From a checkpoint of a small transformer trained on Wikipedia.
Architecture: rotary positions, no biases in attention or MLP, untied embeddings.
Training: 100M tokens, 6110 steps.
Each number is 200 + 40 x the weight over its row's rms, rounded and kept within 0 to 999. Layers, rows and columns count from 0. The size before them is the row's rms in percent of the matrix's.

# layer 7 attention key, 128x160, rms 0.0785, rows 46-88, columns 128-159
086,260,171,193,283,148,182,126,216,247,205,204,206,155,276,205,204,254,222,201,191,249,220,211,237,221,290,144,171,219,238,163,235
103,241,148,194,224,251,248,219,161,245,167,188,159,233,208,129,235,175,245,172,145,145,222,212,212,277,278,189,153,218,213,206,237
095,193,273,181,158,280,127,207,149,190,188,284,164,222,227,224,200,253,185,227,195,221,190,147,175,212,84,186,214,154,180,217,197
093,193,98,213,159,168,167,202,143,177,198,167,177,222,156,115,203,198,211,211,202,194,202,154,191,201,241,204,269,164,151,249,217
100,123,155,185,224,184,182,212,265,143,174,248,228,213,191,172,210,202,195,208,221,261,153,213,170,203,216,169,203,277,202,184,166
100,153,240,106,197,228,275,228,256,188,234,195,178,193,229,272,222,229,221,251,197,173,214,203,149,216,284,258,193,194,218,190,183
094,261,207,185,236,126,157,190,185,171,134,160,189,140,178,283,160,233,206,173,153,178,258,166,223,131,256,169,159,239,261,216,172
103,158,138,209,240,212,177,199,236,122,253,205,204,172,174,163,268,246,160,191,168,215,188,183,207,176,220,153,227,179,192,203,145
104,218,195,126,150,225,237,232,210,266,205,192,199,245,186,190,145,206,194,172,141,213,193,209,166,161,140,205,244,132,175,218,148
105,176,201,246,202,223,179,181,193,115,81,238,193,179,214,203,240,201,258,264,156,220,153,207,144,243,168,202,215,167,231,177,184
103,196,219,168,183,140,186,216,163,211,118,143,200,282,195,155,167,210,133,222,221,226,210,128,216,277,242,235,217,185,135,192,203
109,138,218,174,244,234,205,227,143,213,196,182,247,196,200,208,248,209,173,184,217,230,156,134,135,151,282,189,173,170,133,180,210
101,242,209,184,212,236,176,210,191,226,196,224,234,275,126,134,182,197,194,153,237,137,242,144,207,136,217,258,207,153,144,211,146
105,232,209,135,268,240,211,192,198,144,179,196,144,149,148,185,167,196,170,171,223,170,152,178,209,218,240,209,259,217,194,232,150
110,240,129,166,200,202,284,193,194,193,287,305,250,207,195,233,194,155,239,157,186,186,178,283,203,160,187,189,192,190,149,157,181
115,208,265,247,190,187,198,224,223,183,193,172,199,130,247,207,219,205,179,177,207,168,232,202,200,206,195,220,210,152,180,221,162
112,176,203,223,242,209,160,246,184,243,159,228,231,164,240,171,247,162,226,129,177,216,214,201,208,157,181,207,155,265,253,164,168
102,223,184,254,242,150,179,195,184,217,255,137,245,203,238,242,176,295,187,196,129,179,276,206,182,201,206,175,210,286,275,199,166
036,136,244,200,251,161,158,173,123,174,191,207,189,207,271,243,224,162,138,265,234,168,216,175,241,209,226,225,171,188,158,183,137
041,149,223,154,242,194,281,107,168,210,196,182,259,200,217,239,215,183,201,239,168,165,148,174,217,235,201,230,180,191,155,226,148
043,248,225,124,178,231,155,249,304,257,227,173,250,189,233,231,217,255,199,267,239,192,215,195,203,289,155,212,178,274,187,181,178
045,163,249,192,168,144,164,143,213,190,197,203,211,167,203,236,211,234,251,236,207,222,248,199,267,236,161,260,204,185,158,175,223
042,194,199,165,271,209,225,177,212,207,251,195,221,258,249,220,209,160,217,163,160,126,212,210,152,153,199,173,184,140,205,132,263
045,272,243,239,170,220,213,235,246,211,155,204,197,171,219,241,151,192,160,207,217,255,210,217,153,178,193,169,297,271,281,180,155
050,235,196,158,113,236,211,181,229,273,131,261,190,238,170,215,212,87,264,169,247,146,185,159,250,223,182,207,243,328,180,156,170
051,215,250,198,138,195,181,161,149,117,199,206,241,172,159,254,186,171,216,128,253,237,167,225,292,157,232,222,172,249,175,205,217
050,181,120,192,127,193,241,215,219,184,201,164,185,152,207,188,147,237,192,238,151,253,134,227,153,225,270,199,150,206,193,202,180
054,232,207,194,230,124,245,232,214,205,175,174,182,196,182,148,162,195,150,234,249,176,136,265,211,187,243,228,199,225,302,179,188
057,240,296,207,200,146,235,182,194,172,183,211,166,247,186,221,148,128,209,204,256,170,188,235,188,146,168,264,183,236,225,236,234
058,121,206,241,280,211,208,288,250,248,231,184,186,152,209,158,226,191,166,183,174,187,145,189,216,226,226,216,143,234,217,185,207
074,151,253,200,182,300,166,135,155,221,194,187,227,172,194,133,222,185,242,182,216,241,211,153,184,262,180,155,177,162,180,231,215
074,203,86,208,169,205,246,193,218,220,196,186,178,143,135,162,188,204,219,174,235,191,268,205,228,141,225,203,194,201,191,167,220
084,163,136,200,197,256,139,217,226,202,181,260,172,180,228,251,252,279,222,206,196,233,260,215,187,201,198,166,190,202,165,202,207
090,221,216,199,188,232,180,235,220,102,194,178,194,172,204,229,202,169,232,212,194,256,189,142,153,148,252,186,141,174,177,190,250
109,238,186,205,139,236,138,195,191,191,161,185,175,182,194,170,156,201,195,154,179,220,205,205,221,239,193,176,246,189,227,144,237
131,144,157,199,165,227,193,192,191,132,216,190,207,188,249,91,145,242,178,180,162,259,229,243,185,100,191,220,225,143,234,169,143
137,206,204,274,212,198,256,204,175,94,132,187,110,217,139,213,196,118,229,225,217,145,149,244,230,184,228,224,268,297,217,150,191
143,217,283,200,198,185,260,140,258,208,232,225,163,166,166,198,208,217,229,158,209,214,185,226,232,201,215,207,227,181,216,226,243
145,149,203,259,213,279,144,208,173,174,256,94,145,196,226,187,230,267,207,143,186,163,255,159,201,144,163,193,176,292,203,178,186
139,255,232,268,221,192,195,242,151,253,202,256,223,212,148,255,200,168,217,203,156,214,192,213,182,258,174,214,160,169,165,195,220
144,173,114,199,187,180,166,251,280,184,221,187,213,223,116,192,140,154,186,117,218,184,223,150,275,156,213,190,196,250,207,225,168
144,180,190,205,173,261,219,143,249,229,264,259,215,205,176,184,265,182,192,136,200,221,213,208,233,295,180,197,178,147,195,206,207
145,231,198,140,205,225,134,180,230,223,214,206,209,222,248,236,249,125,143,194,192,229,236,124,235,204,193,230,215,168,170,142,206
# layer 7 attention query, 128x160, rms 0.0758, rows 47-89, columns 128-159
103,208,171,218,156,202,99,204,192,178,199,238,165,176,194,121,285,205,156,120,218,188,200,196,196,246,175,240,215,263,229,198,248
090,210,198,166,105,204,254,169,144,190,162,118,198,151,174,209,208,233,179,213,228,195,276,175,275,230,119,182,236,161,145,214,237
100,305,207,187,253,154,198,282,175,190,171,215,216,232,185,186,272,201,182,224,148,202,144,158,241,166,166,223,244,196,199,213,125
109,267,164,199,161,171,189,220,198,217,151,224,235,181,154,205,209,210,215,189,229,207,194,202,254,228,242,273,173,201,197,172,220
102,161,217,166,202,233,168,163,229,243,294,188,161,207,249,302,134,163,138,252,146,194,189,199,219,178,224,193,180,156,183,194,199
102,144,191,213,216,185,184,184,169,271,219,194,114,260,130,258,162,190,232,106,218,176,152,177,236,124,191,210,212,166,210,247,174
107,229,145,184,202,268,271,115,162,154,240,115,198,220,145,231,194,232,287,240,159,186,220,216,182,184,265,93,166,123,195,150,172
106,183,195,164,188,246,216,233,178,196,239,195,187,232,185,190,120,241,217,166,208,236,181,184,177,187,183,179,251,165,225,176,237
103,158,171,214,193,160,227,141,197,185,223,246,231,76,173,146,160,130,243,129,234,222,172,167,223,187,133,160,217,177,196,183,190
105,184,257,164,193,138,161,256,224,266,202,211,174,209,204,228,164,220,193,152,194,217,204,171,183,249,262,163,167,96,314,208,187
108,164,207,299,214,237,181,233,208,212,199,189,180,201,185,186,242,107,238,172,235,207,157,191,172,201,277,204,166,211,159,182,215
108,219,202,206,233,317,204,290,205,175,216,186,258,196,191,251,197,177,207,146,191,157,182,197,210,139,242,240,183,247,153,215,176
100,169,206,175,266,195,217,259,307,212,215,251,202,194,247,142,152,235,172,193,211,143,179,207,200,167,165,206,180,232,210,221,232
108,268,173,171,171,209,250,211,231,220,159,135,181,199,184,227,153,215,147,167,222,185,175,272,270,162,191,197,198,209,206,173,212
106,164,281,183,165,194,185,202,252,184,199,181,228,116,236,168,188,249,118,230,251,195,144,180,150,216,224,209,155,196,178,215,185
118,152,258,234,256,287,217,234,158,178,122,185,216,196,216,166,222,177,259,218,236,243,147,189,183,200,229,224,184,279,152,173,163
092,262,258,172,164,215,234,195,211,213,127,200,224,250,256,188,251,230,199,162,240,171,249,217,207,203,188,255,157,165,196,292,195
040,245,169,190,196,220,235,198,225,194,166,229,211,230,175,239,252,152,214,198,178,216,229,200,187,251,163,189,155,227,197,270,267
041,280,180,134,182,213,130,262,198,239,235,259,180,185,213,136,235,223,200,270,214,168,200,186,176,215,215,247,160,178,204,157,216
042,149,175,259,193,239,240,194,184,169,160,188,169,202,167,208,192,193,161,182,185,207,234,149,236,149,193,198,206,144,159,164,169
048,240,216,166,224,243,151,183,203,172,235,193,191,267,182,176,242,210,161,163,229,177,244,174,210,237,134,153,235,217,217,212,138
047,168,176,223,102,212,241,241,231,131,167,246,179,238,123,224,277,164,205,100,169,180,225,241,165,272,230,124,250,223,184,252,177
055,246,219,200,282,149,254,178,189,223,170,238,195,196,231,144,155,212,230,296,227,146,183,209,206,157,197,204,140,159,264,195,192
051,196,167,227,191,255,231,161,184,237,221,174,188,192,228,234,175,267,212,257,205,163,183,284,234,186,195,202,193,166,215,133,250
055,124,154,186,212,230,200,178,253,207,184,150,124,131,165,278,175,283,199,201,188,103,234,181,180,172,178,228,228,195,219,175,248
055,103,287,167,172,215,181,139,195,197,255,197,158,218,112,265,244,242,185,94,188,180,224,155,219,139,176,200,230,155,192,241,207
054,185,231,220,195,254,218,196,183,181,223,237,159,223,124,235,173,134,248,196,197,206,191,162,170,194,161,147,177,179,195,232,207
052,228,193,194,249,183,192,179,185,240,145,161,184,185,275,211,177,187,202,275,211,175,219,187,202,199,181,215,233,214,198,162,221
063,212,178,207,149,244,204,165,184,165,159,207,207,213,163,146,190,185,207,168,240,176,176,258,177,215,161,154,214,212,236,172,192
061,231,224,236,251,191,141,193,212,233,163,175,166,258,208,127,212,267,191,280,146,182,192,294,200,204,179,247,215,238,193,179,130
063,145,232,211,125,219,190,205,215,190,261,209,140,200,219,198,157,204,142,232,131,194,194,225,252,237,207,187,191,161,265,154,226
082,249,368,195,207,181,177,218,167,196,238,184,189,179,153,169,181,259,215,235,196,254,165,238,218,225,193,181,248,181,226,148,202
100,182,89,219,152,231,202,186,163,271,226,227,193,233,176,165,168,185,132,235,218,164,247,238,183,196,185,260,203,166,196,232,161
121,206,191,235,130,261,198,200,169,216,144,266,129,238,249,208,150,252,242,189,164,203,204,204,149,228,238,205,210,204,137,213,163
118,222,164,205,176,281,147,238,222,246,220,186,221,151,277,176,179,207,204,254,191,237,145,166,255,137,250,113,179,189,155,170,179
135,179,214,198,218,242,238,147,187,177,113,262,107,127,178,185,202,131,235,198,172,197,225,169,214,230,183,276,208,235,93,243,162
134,182,265,155,158,252,210,164,137,206,173,207,289,157,225,255,149,169,203,168,218,167,163,160,195,175,152,172,213,170,232,158,223
148,238,246,243,267,244,209,217,114,201,203,214,177,148,191,234,205,178,189,228,219,203,214,217,168,205,153,214,140,303,231,257,225
140,169,141,322,207,200,230,230,199,190,149,254,260,254,185,227,181,266,134,177,132,250,191,185,186,197,217,207,219,147,212,197,187
151,187,141,186,117,229,185,262,193,223,183,190,194,170,184,217,182,202,183,133,126,207,229,139,148,250,227,219,126,232,238,295,165
149,199,151,306,197,216,196,178,144,185,147,243,235,173,208,204,236,205,154,196,171,194,220,222,150,270,192,284,175,223,222,213,224
151,244,154,174,250,137,138,211,218,119,233,211,248,149,193,150,257,172,127,197,177,220,190,187,177,185,215,109,142,213,164,191,262
152,210,224,215,190,227,164,277,167,212,159,140,160,141,191,188,286,211,187,189,223,195,252,202,216,239,267,210,217,186,254,231,148
# layer 7 attention value, 128x160, rms 0.0986, rows 0-63, columns 128-159
073,122,125,230,252,236,218,270,165,225,199,206,118,136,205,214,300,304,125,135,168,201,230,215,182,262,261,131,220,172,229,200,189
077,186,249,203,149,229,146,276,208,236,171,252,234,183,171,163,217,188,255,259,209,222,227,229,238,222,229,153,251,192,198,238,162
072,232,158,182,189,145,187,227,148,162,164,195,254,112,226,263,214,235,267,208,204,150,245,236,179,248,191,298,204,184,182,232,181
073,183,217,181,180,206,129,144,136,207,226,89,204,187,208,159,215,238,228,169,296,226,224,138,190,216,207,268,220,130,153,189,148
076,246,193,177,152,169,222,138,209,180,193,184,174,198,148,119,215,206,183,204,262,187,200,227,136,193,137,197,304,224,261,204,206
081,177,161,253,213,133,176,227,273,217,212,275,165,76,224,192,160,192,204,217,99,211,250,173,216,194,251,152,169,241,152,240,211
075,235,184,193,217,179,193,277,178,241,216,195,220,217,264,152,151,258,205,200,167,212,225,284,186,180,200,208,192,262,199,179,208
077,235,185,189,114,184,173,115,222,217,256,270,134,185,226,199,204,150,204,188,235,212,197,150,176,161,138,244,214,212,268,230,192
074,173,271,125,172,117,142,263,229,163,218,236,212,122,156,129,229,228,168,137,195,229,240,154,150,216,265,243,180,198,200,220,188
078,224,148,244,218,211,176,97,220,151,155,181,242,293,203,175,197,284,162,208,215,210,221,135,182,185,236,193,229,184,191,149,188
080,207,201,152,178,233,229,142,254,185,181,257,186,176,131,173,184,173,206,138,299,171,199,251,229,248,199,194,156,196,259,223,89
069,245,193,225,173,240,195,182,131,245,196,259,142,209,192,222,180,127,180,273,216,163,267,225,157,241,179,181,181,169,264,215,194
074,235,242,211,192,241,184,199,186,219,173,179,178,264,181,276,174,170,229,161,223,146,220,216,164,187,190,188,208,166,243,172,253
080,212,192,272,124,179,228,268,158,237,208,142,159,223,226,225,218,137,189,201,230,199,162,205,232,245,181,140,186,143,194,171,253
081,216,149,183,210,185,184,196,215,193,193,143,195,78,217,229,291,234,277,230,123,215,230,167,278,190,200,171,189,235,260,265,181
073,178,192,232,163,247,186,197,184,218,153,224,225,207,137,250,241,194,195,211,184,189,120,222,200,271,170,270,247,175,214,216,222
080,210,196,199,143,191,213,168,155,218,181,163,191,170,153,127,114,185,253,282,189,205,216,167,219,212,144,203,197,221,183,247,188
076,234,130,178,200,213,205,178,197,214,270,213,288,105,130,214,131,223,172,131,181,199,195,252,304,293,219,198,177,226,246,250,193
069,227,95,194,197,189,168,194,203,145,231,187,234,242,144,190,136,257,170,235,243,162,187,163,155,174,142,240,244,218,146,263,174
074,171,195,218,200,190,250,201,216,187,228,241,210,228,172,277,149,249,242,254,222,214,150,212,160,198,172,116,161,181,207,228,126
079,153,146,202,188,227,277,151,249,102,163,173,205,203,239,209,154,160,230,249,205,234,187,208,174,233,254,268,187,194,187,229,192
072,270,143,228,202,194,150,183,222,123,185,230,198,219,187,206,273,193,154,225,206,185,232,236,200,204,225,191,205,200,233,223,205
079,199,187,220,209,144,144,174,174,176,132,146,178,145,196,210,181,212,205,229,206,244,208,209,223,224,22,160,186,167,258,225,253
079,252,183,191,210,201,220,134,251,168,133,264,182,192,151,169,216,150,270,207,152,183,177,183,258,193,223,198,186,243,214,217,267
077,206,239,160,201,243,259,224,205,200,194,241,148,208,199,234,247,207,237,248,149,299,227,162,232,180,243,242,154,181,198,155,194
075,211,165,196,166,253,222,145,176,222,179,217,194,157,193,172,229,142,183,217,218,206,133,229,202,145,207,176,201,85,189,226,147
078,135,204,167,197,215,240,171,220,220,228,208,235,208,161,241,185,94,309,232,137,167,235,178,212,199,199,186,151,202,132,197,177
065,148,199,196,117,241,198,191,126,200,182,226,189,124,124,170,187,231,125,227,173,162,205,156,148,195,267,224,214,146,164,236,176
080,191,242,121,192,182,107,244,216,142,238,190,221,212,202,236,251,212,166,195,151,103,194,242,238,222,237,234,233,257,153,170,232
079,131,209,224,224,182,166,193,228,167,181,209,169,219,148,209,151,169,248,240,186,160,176,219,237,164,216,148,201,228,269,188,192
081,225,168,221,197,210,160,207,159,233,257,114,242,160,231,206,156,198,100,224,202,189,129,171,223,218,154,313,159,167,189,303,193
079,199,123,225,185,228,159,180,283,150,204,183,189,211,233,249,247,210,185,112,233,196,123,180,136,213,188,150,127,186,154,199,205
072,197,190,242,195,194,197,259,189,199,229,226,214,166,231,177,175,151,182,167,201,221,232,145,241,177,181,209,217,198,239,123,146
074,169,220,228,106,200,189,90,239,269,265,141,220,121,214,200,149,295,139,181,182,231,128,176,214,186,180,176,176,217,210,197,223
079,258,216,167,195,150,279,234,184,145,223,252,175,226,144,195,128,163,152,207,224,168,282,216,215,264,156,203,196,169,235,96,178
078,186,188,172,158,185,116,239,167,210,284,187,231,237,242,153,250,234,196,165,245,247,181,147,228,181,211,183,186,192,198,207,173
076,176,190,257,201,135,213,175,156,196,176,186,214,226,189,174,225,225,158,214,213,136,231,240,159,111,191,173,212,215,232,186,97
073,216,169,228,136,152,174,187,200,156,138,167,176,278,222,142,185,208,307,249,199,214,242,180,193,217,182,244,251,256,225,185,222
075,230,201,198,213,177,187,267,189,159,280,183,212,235,173,185,217,195,192,210,251,258,219,129,190,183,191,176,278,167,207,210,233
086,194,154,193,263,276,167,200,205,200,223,216,211,241,125,163,250,204,193,176,111,125,234,223,215,265,201,207,190,219,211,151,199
075,207,244,219,121,249,151,257,198,190,224,247,189,212,199,160,244,135,280,230,203,160,138,142,205,209,262,177,217,193,227,234,110
074,159,174,231,210,164,159,170,141,233,152,145,214,213,185,211,187,244,191,168,144,179,235,265,212,218,178,173,151,109,192,137,239
072,213,194,158,142,256,192,181,196,265,205,217,243,245,207,162,235,244,187,227,232,126,240,261,204,201,197,188,193,162,176,209,215
075,297,152,173,245,169,210,185,213,273,183,256,201,208,166,187,241,249,166,196,182,154,234,210,263,177,181,187,183,189,130,261,204
079,228,239,202,138,225,227,172,187,143,153,211,194,203,206,188,162,235,285,153,196,249,263,172,254,175,114,223,169,181,149,226,200
071,151,252,197,188,223,211,140,272,139,142,221,181,174,240,175,220,139,137,211,249,179,233,184,230,166,250,196,227,196,215,252,237
077,162,181,197,160,133,176,149,227,186,203,203,274,102,168,124,254,210,226,215,263,201,176,117,137,204,202,180,194,173,214,148,192
075,232,202,231,235,137,252,205,162,178,210,217,82,223,244,191,205,223,277,194,188,159,124,191,240,259,203,198,189,239,102,179,168
081,267,137,212,235,200,66,208,212,198,225,142,228,188,156,216,230,217,138,176,218,245,198,230,221,266,166,292,233,201,182,233,197
078,116,250,229,177,305,242,233,172,259,204,175,155,184,256,221,233,178,160,211,195,174,181,193,205,249,198,193,178,217,322,276,188
075,145,179,215,173,210,186,189,217,191,154,239,180,221,138,124,225,250,255,218,210,201,265,203,198,223,230,174,208,184,112,150,178
073,207,223,171,215,148,252,58,106,204,152,216,170,188,217,108,197,165,209,238,159,162,162,194,147,224,220,200,182,162,188,207,231
081,181,171,189,172,161,159,252,194,258,208,233,223,209,172,203,212,207,214,136,144,225,202,193,216,185,208,180,213,179,242,213,156
072,236,187,256,182,165,186,181,197,196,232,174,180,170,172,212,157,257,162,191,262,210,132,215,254,181,160,223,229,214,196,168,253
072,179,211,242,176,188,207,218,154,221,170,105,249,222,138,209,138,220,205,195,146,238,223,214,174,230,184,156,234,195,237,240,222
084,204,164,130,227,207,202,174,122,254,207,207,211,200,245,288,208,255,178,199,209,273,196,218,234,224,169,206,119,209,165,207,174
074,178,299,208,115,134,171,159,167,215,184,240,201,163,239,156,207,205,229,158,243,254,253,188,159,143,198,220,204,181,228,175,215
082,180,194,221,232,175,146,254,205,243,185,211,220,212,195,281,221,211,229,165,211,284,203,178,230,225,151,279,127,153,152,211,212
075,210,139,219,172,142,251,180,276,172,230,252,231,301,221,205,237,202,185,194,232,186,206,252,205,310,194,169,193,186,199,214,230
071,246,236,161,196,265,187,144,160,173,165,137,210,165,194,236,219,203,173,189,167,267,245,197,203,254,263,224,282,163,186,187,247
072,191,205,187,196,115,162,165,151,190,246,207,202,174,171,202,138,152,162,205,242,168,210,247,218,214,137,225,152,124,209,168,248
078,110,128,249,195,180,166,186,146,168,233,172,253,163,194,184,214,251,171,206,274,192,154,200,203,234,200,211,157,175,291,215,198
078,141,184,229,213,196,128,125,238,158,243,178,273,205,224,165,209,151,249,123,232,179,85,205,228,142,237,225,199,207,202,180,197
086,213,254,223,205,207,249,188,227,177,145,278,240,194,149,175,222,167,272,152,203,176,178,284,193,204,226,222,239,130,215,214,148
# layer 7 attention output (transposed), 128x160, rms 0.0862, rows 0-63, columns 128-159
079,235,192,172,238,213,189,184,258,263,205,191,223,288,118,248,134,139,261,164,170,186,229,218,201,189,230,207,190,246,165,180,149
077,219,222,199,269,201,195,172,208,187,213,123,184,187,201,120,163,247,162,214,213,159,103,264,209,224,156,176,196,201,164,224,238
071,201,244,190,102,198,204,146,183,198,233,241,182,244,118,150,219,240,222,168,172,238,92,235,253,123,235,190,180,182,198,248,229
068,146,271,174,119,180,209,183,184,194,251,196,185,234,216,246,166,134,143,176,237,198,227,242,212,280,279,166,161,246,211,218,197
078,263,265,224,176,207,238,223,275,181,163,165,251,141,212,185,216,217,221,200,194,319,153,150,176,235,150,152,229,204,201,226,175
082,223,203,199,223,183,174,195,242,208,174,176,213,149,229,169,199,171,191,234,162,187,177,180,199,239,136,198,167,210,193,179,152
079,180,149,208,198,186,214,190,143,226,161,207,209,160,229,156,257,223,212,216,189,213,164,219,223,158,177,182,233,179,196,125,221
076,263,265,250,203,170,207,226,189,174,248,146,163,259,228,215,258,142,203,153,120,248,188,193,204,265,218,244,184,160,224,212,131
078,165,192,217,265,246,165,214,223,204,191,264,188,239,219,277,205,227,186,248,194,209,225,107,112,171,255,163,219,238,203,154,174
081,225,119,173,222,179,259,255,205,219,259,181,230,219,308,250,134,171,167,273,232,205,272,232,166,234,237,194,162,200,233,167,164
083,172,176,226,222,211,191,135,201,139,236,160,121,195,194,239,228,218,196,225,178,224,218,253,237,220,184,222,189,216,247,206,154
071,220,218,237,180,168,143,224,193,214,132,193,245,185,176,269,176,159,137,208,194,242,207,195,184,120,181,229,222,165,121,180,154
072,226,177,177,221,231,244,245,145,223,253,211,213,167,207,238,247,217,189,221,193,192,183,192,175,240,202,225,134,225,139,251,165
080,248,161,184,245,233,120,209,220,184,155,317,193,148,256,247,162,148,213,205,166,201,174,145,157,242,162,186,176,248,210,214,219
080,229,251,220,186,138,175,122,234,232,181,195,150,199,180,268,234,152,244,242,150,186,110,199,179,204,156,206,157,174,242,182,225
075,235,187,244,185,178,171,199,225,173,227,200,189,179,151,267,165,188,204,154,212,139,236,252,245,166,163,194,174,208,175,207,209
077,234,202,153,209,173,214,151,186,224,224,258,271,219,225,245,248,187,195,150,268,189,273,222,237,122,168,190,199,247,212,250,190
078,135,191,229,236,226,221,211,223,187,161,184,272,182,248,137,275,212,209,178,228,177,170,205,176,177,133,142,162,193,224,245,217
073,186,237,214,170,160,258,187,221,211,180,206,173,169,216,226,178,144,163,218,229,214,184,202,210,206,165,169,259,190,194,89,282
075,194,203,124,256,203,198,144,166,222,169,223,150,130,232,189,179,139,147,181,150,172,230,254,217,247,199,236,267,131,235,197,212
078,205,187,268,113,215,193,235,176,169,156,177,211,221,212,195,220,223,206,128,194,207,201,164,213,203,193,138,245,153,193,210,173
075,256,227,166,208,199,199,216,213,250,234,227,168,207,173,161,203,225,150,247,197,176,214,222,119,190,185,173,254,150,153,210,176
077,195,164,174,89,265,189,158,202,229,183,228,176,175,166,187,157,127,175,225,172,197,168,187,152,178,206,218,194,266,167,169,183
084,199,224,257,160,140,274,166,166,241,219,209,185,184,197,204,208,245,219,178,151,242,159,190,155,157,184,200,198,151,211,217,88
073,167,228,258,244,206,157,205,121,186,197,237,236,215,253,236,176,260,197,191,227,176,166,201,178,166,274,212,202,221,164,248,240
075,228,256,278,142,208,186,270,211,235,114,157,159,205,132,175,158,168,192,161,214,225,204,276,184,250,180,274,216,238,222,160,166
075,215,145,204,228,209,186,159,219,134,164,257,159,144,156,219,228,230,189,199,246,167,231,247,164,193,263,105,204,195,170,225,211
067,164,233,258,172,152,237,201,172,230,131,155,191,303,125,191,220,217,190,203,210,263,208,234,237,210,238,223,230,258,237,217,253
081,224,115,212,230,197,230,236,206,261,200,228,269,146,229,208,191,203,198,174,276,197,233,166,150,114,88,197,265,208,220,215,182
079,270,208,237,241,239,262,173,186,225,238,197,191,192,237,166,247,216,129,189,190,173,209,206,169,211,200,239,237,199,211,188,133
085,164,173,234,183,248,227,258,209,190,166,250,193,176,196,214,284,203,187,182,235,239,338,244,213,275,217,157,143,240,265,166,238
075,229,140,222,161,96,158,180,177,178,170,254,197,187,161,218,134,200,174,250,157,237,222,233,230,246,200,258,201,178,234,191,155
074,327,100,233,150,305,234,159,151,224,178,235,281,256,173,216,199,237,175,134,183,241,180,203,212,188,152,156,197,231,198,269,193
075,202,260,164,157,252,224,239,166,230,175,228,192,250,211,166,153,187,168,139,267,188,220,209,247,217,221,188,262,183,296,160,248
078,190,227,246,160,209,149,145,194,149,147,159,161,255,288,227,257,250,186,199,149,255,128,201,177,181,245,239,208,262,216,194,229
076,230,235,149,244,240,286,189,241,175,281,219,212,188,211,253,117,196,197,154,186,197,209,191,211,207,188,176,202,242,177,130,246
078,213,206,279,233,240,265,226,186,171,205,139,210,269,221,173,247,163,236,154,191,236,221,129,153,237,283,179,247,145,209,205,175
072,291,200,178,212,162,209,151,191,247,232,174,203,242,148,170,216,227,201,150,292,196,118,144,187,211,295,269,143,179,172,203,228
079,234,220,155,189,183,166,163,170,113,191,248,154,150,171,138,251,251,228,241,238,177,202,218,192,269,181,178,187,196,191,180,181
087,264,204,242,185,165,211,262,214,213,233,205,175,169,217,226,178,150,250,136,224,191,209,169,247,118,217,217,241,225,218,224,166
077,240,193,252,260,182,237,166,228,120,122,140,252,221,201,240,192,224,164,211,247,208,213,237,219,203,177,242,239,168,188,240,218
076,122,176,230,206,220,149,227,262,277,151,197,176,197,255,106,197,162,153,196,221,221,184,225,205,230,146,256,212,214,215,249,184
070,166,131,228,181,230,158,216,167,204,182,230,154,216,216,191,145,178,190,199,165,176,134,163,200,207,139,175,312,204,158,247,207
074,127,183,202,285,160,213,227,246,288,229,196,237,223,184,186,172,224,80,229,131,227,128,222,186,212,215,119,157,223,199,214,254
076,176,236,189,239,110,222,154,129,122,168,188,196,252,176,270,189,131,193,190,169,179,115,204,184,167,254,209,207,192,291,209,148
072,233,83,179,242,255,226,243,196,201,134,222,241,177,227,243,201,219,235,205,237,171,191,216,177,205,182,266,169,184,190,246,169
080,201,189,187,145,191,238,170,223,166,199,72,161,197,225,305,159,242,218,210,210,223,208,173,211,251,170,171,216,201,221,268,196
075,207,186,163,184,273,164,166,149,204,227,236,263,212,176,205,210,217,220,164,187,213,277,217,203,159,124,183,181,179,231,143,268
077,132,184,150,206,169,173,228,177,250,213,160,154,209,220,264,205,144,175,176,180,220,203,229,193,205,265,169,170,229,199,163,238
079,195,102,234,255,308,117,214,238,133,189,199,251,178,171,200,236,160,299,185,235,195,144,225,198,188,173,209,212,250,172,140,251
075,227,290,237,209,164,201,166,245,216,167,170,175,238,226,194,214,198,174,277,141,181,256,167,145,172,197,204,202,113,190,207,174
076,195,253,223,169,131,188,240,258,174,169,133,122,241,134,278,145,223,161,181,257,305,186,156,167,236,197,191,176,97,159,262,172
079,220,224,205,201,115,181,177,120,178,185,254,149,195,151,188,192,141,217,222,237,201,180,147,227,252,196,244,179,237,156,188,239
074,174,273,195,68,230,200,200,258,260,216,212,205,194,186,227,145,200,244,205,210,187,197,183,247,212,221,181,218,129,214,193,215
076,189,132,266,154,162,282,145,229,228,195,226,228,162,215,187,250,145,170,225,255,233,155,121,236,199,229,257,200,245,248,183,179
082,157,192,220,189,321,162,213,177,247,243,212,183,140,222,153,236,175,178,188,226,113,156,219,247,218,105,119,244,177,219,153,204
071,253,241,147,185,220,234,184,251,173,198,173,208,201,102,194,254,233,255,159,150,166,180,214,169,260,229,186,220,170,170,262,198
084,194,175,142,199,198,209,189,182,213,259,217,168,176,151,268,187,169,238,218,127,233,196,227,146,223,241,196,224,157,223,157,213
078,224,216,165,197,245,233,210,146,215,253,184,168,233,229,253,279,194,161,216,225,76,285,173,180,155,133,230,205,177,195,205,199
074,221,194,196,206,274,222,186,320,240,239,159,213,237,177,159,225,256,189,241,211,240,170,189,226,180,226,174,175,249,234,211,176
071,156,228,275,205,200,186,216,201,223,188,161,164,159,242,242,239,187,182,227,290,143,295,136,177,178,223,258,178,183,201,305,192
078,212,167,223,278,201,210,157,189,158,214,262,242,202,213,259,204,160,226,257,199,300,258,176,160,230,146,231,250,181,221,190,172
076,243,197,219,188,182,241,198,82,150,178,239,168,204,231,178,162,264,190,203,217,134,298,202,245,206,110,203,195,183,246,194,220
087,177,198,297,217,170,239,138,125,192,240,179,203,246,164,179,281,201,198,238,194,232,217,224,200,191,245,149,183,170,176,224,153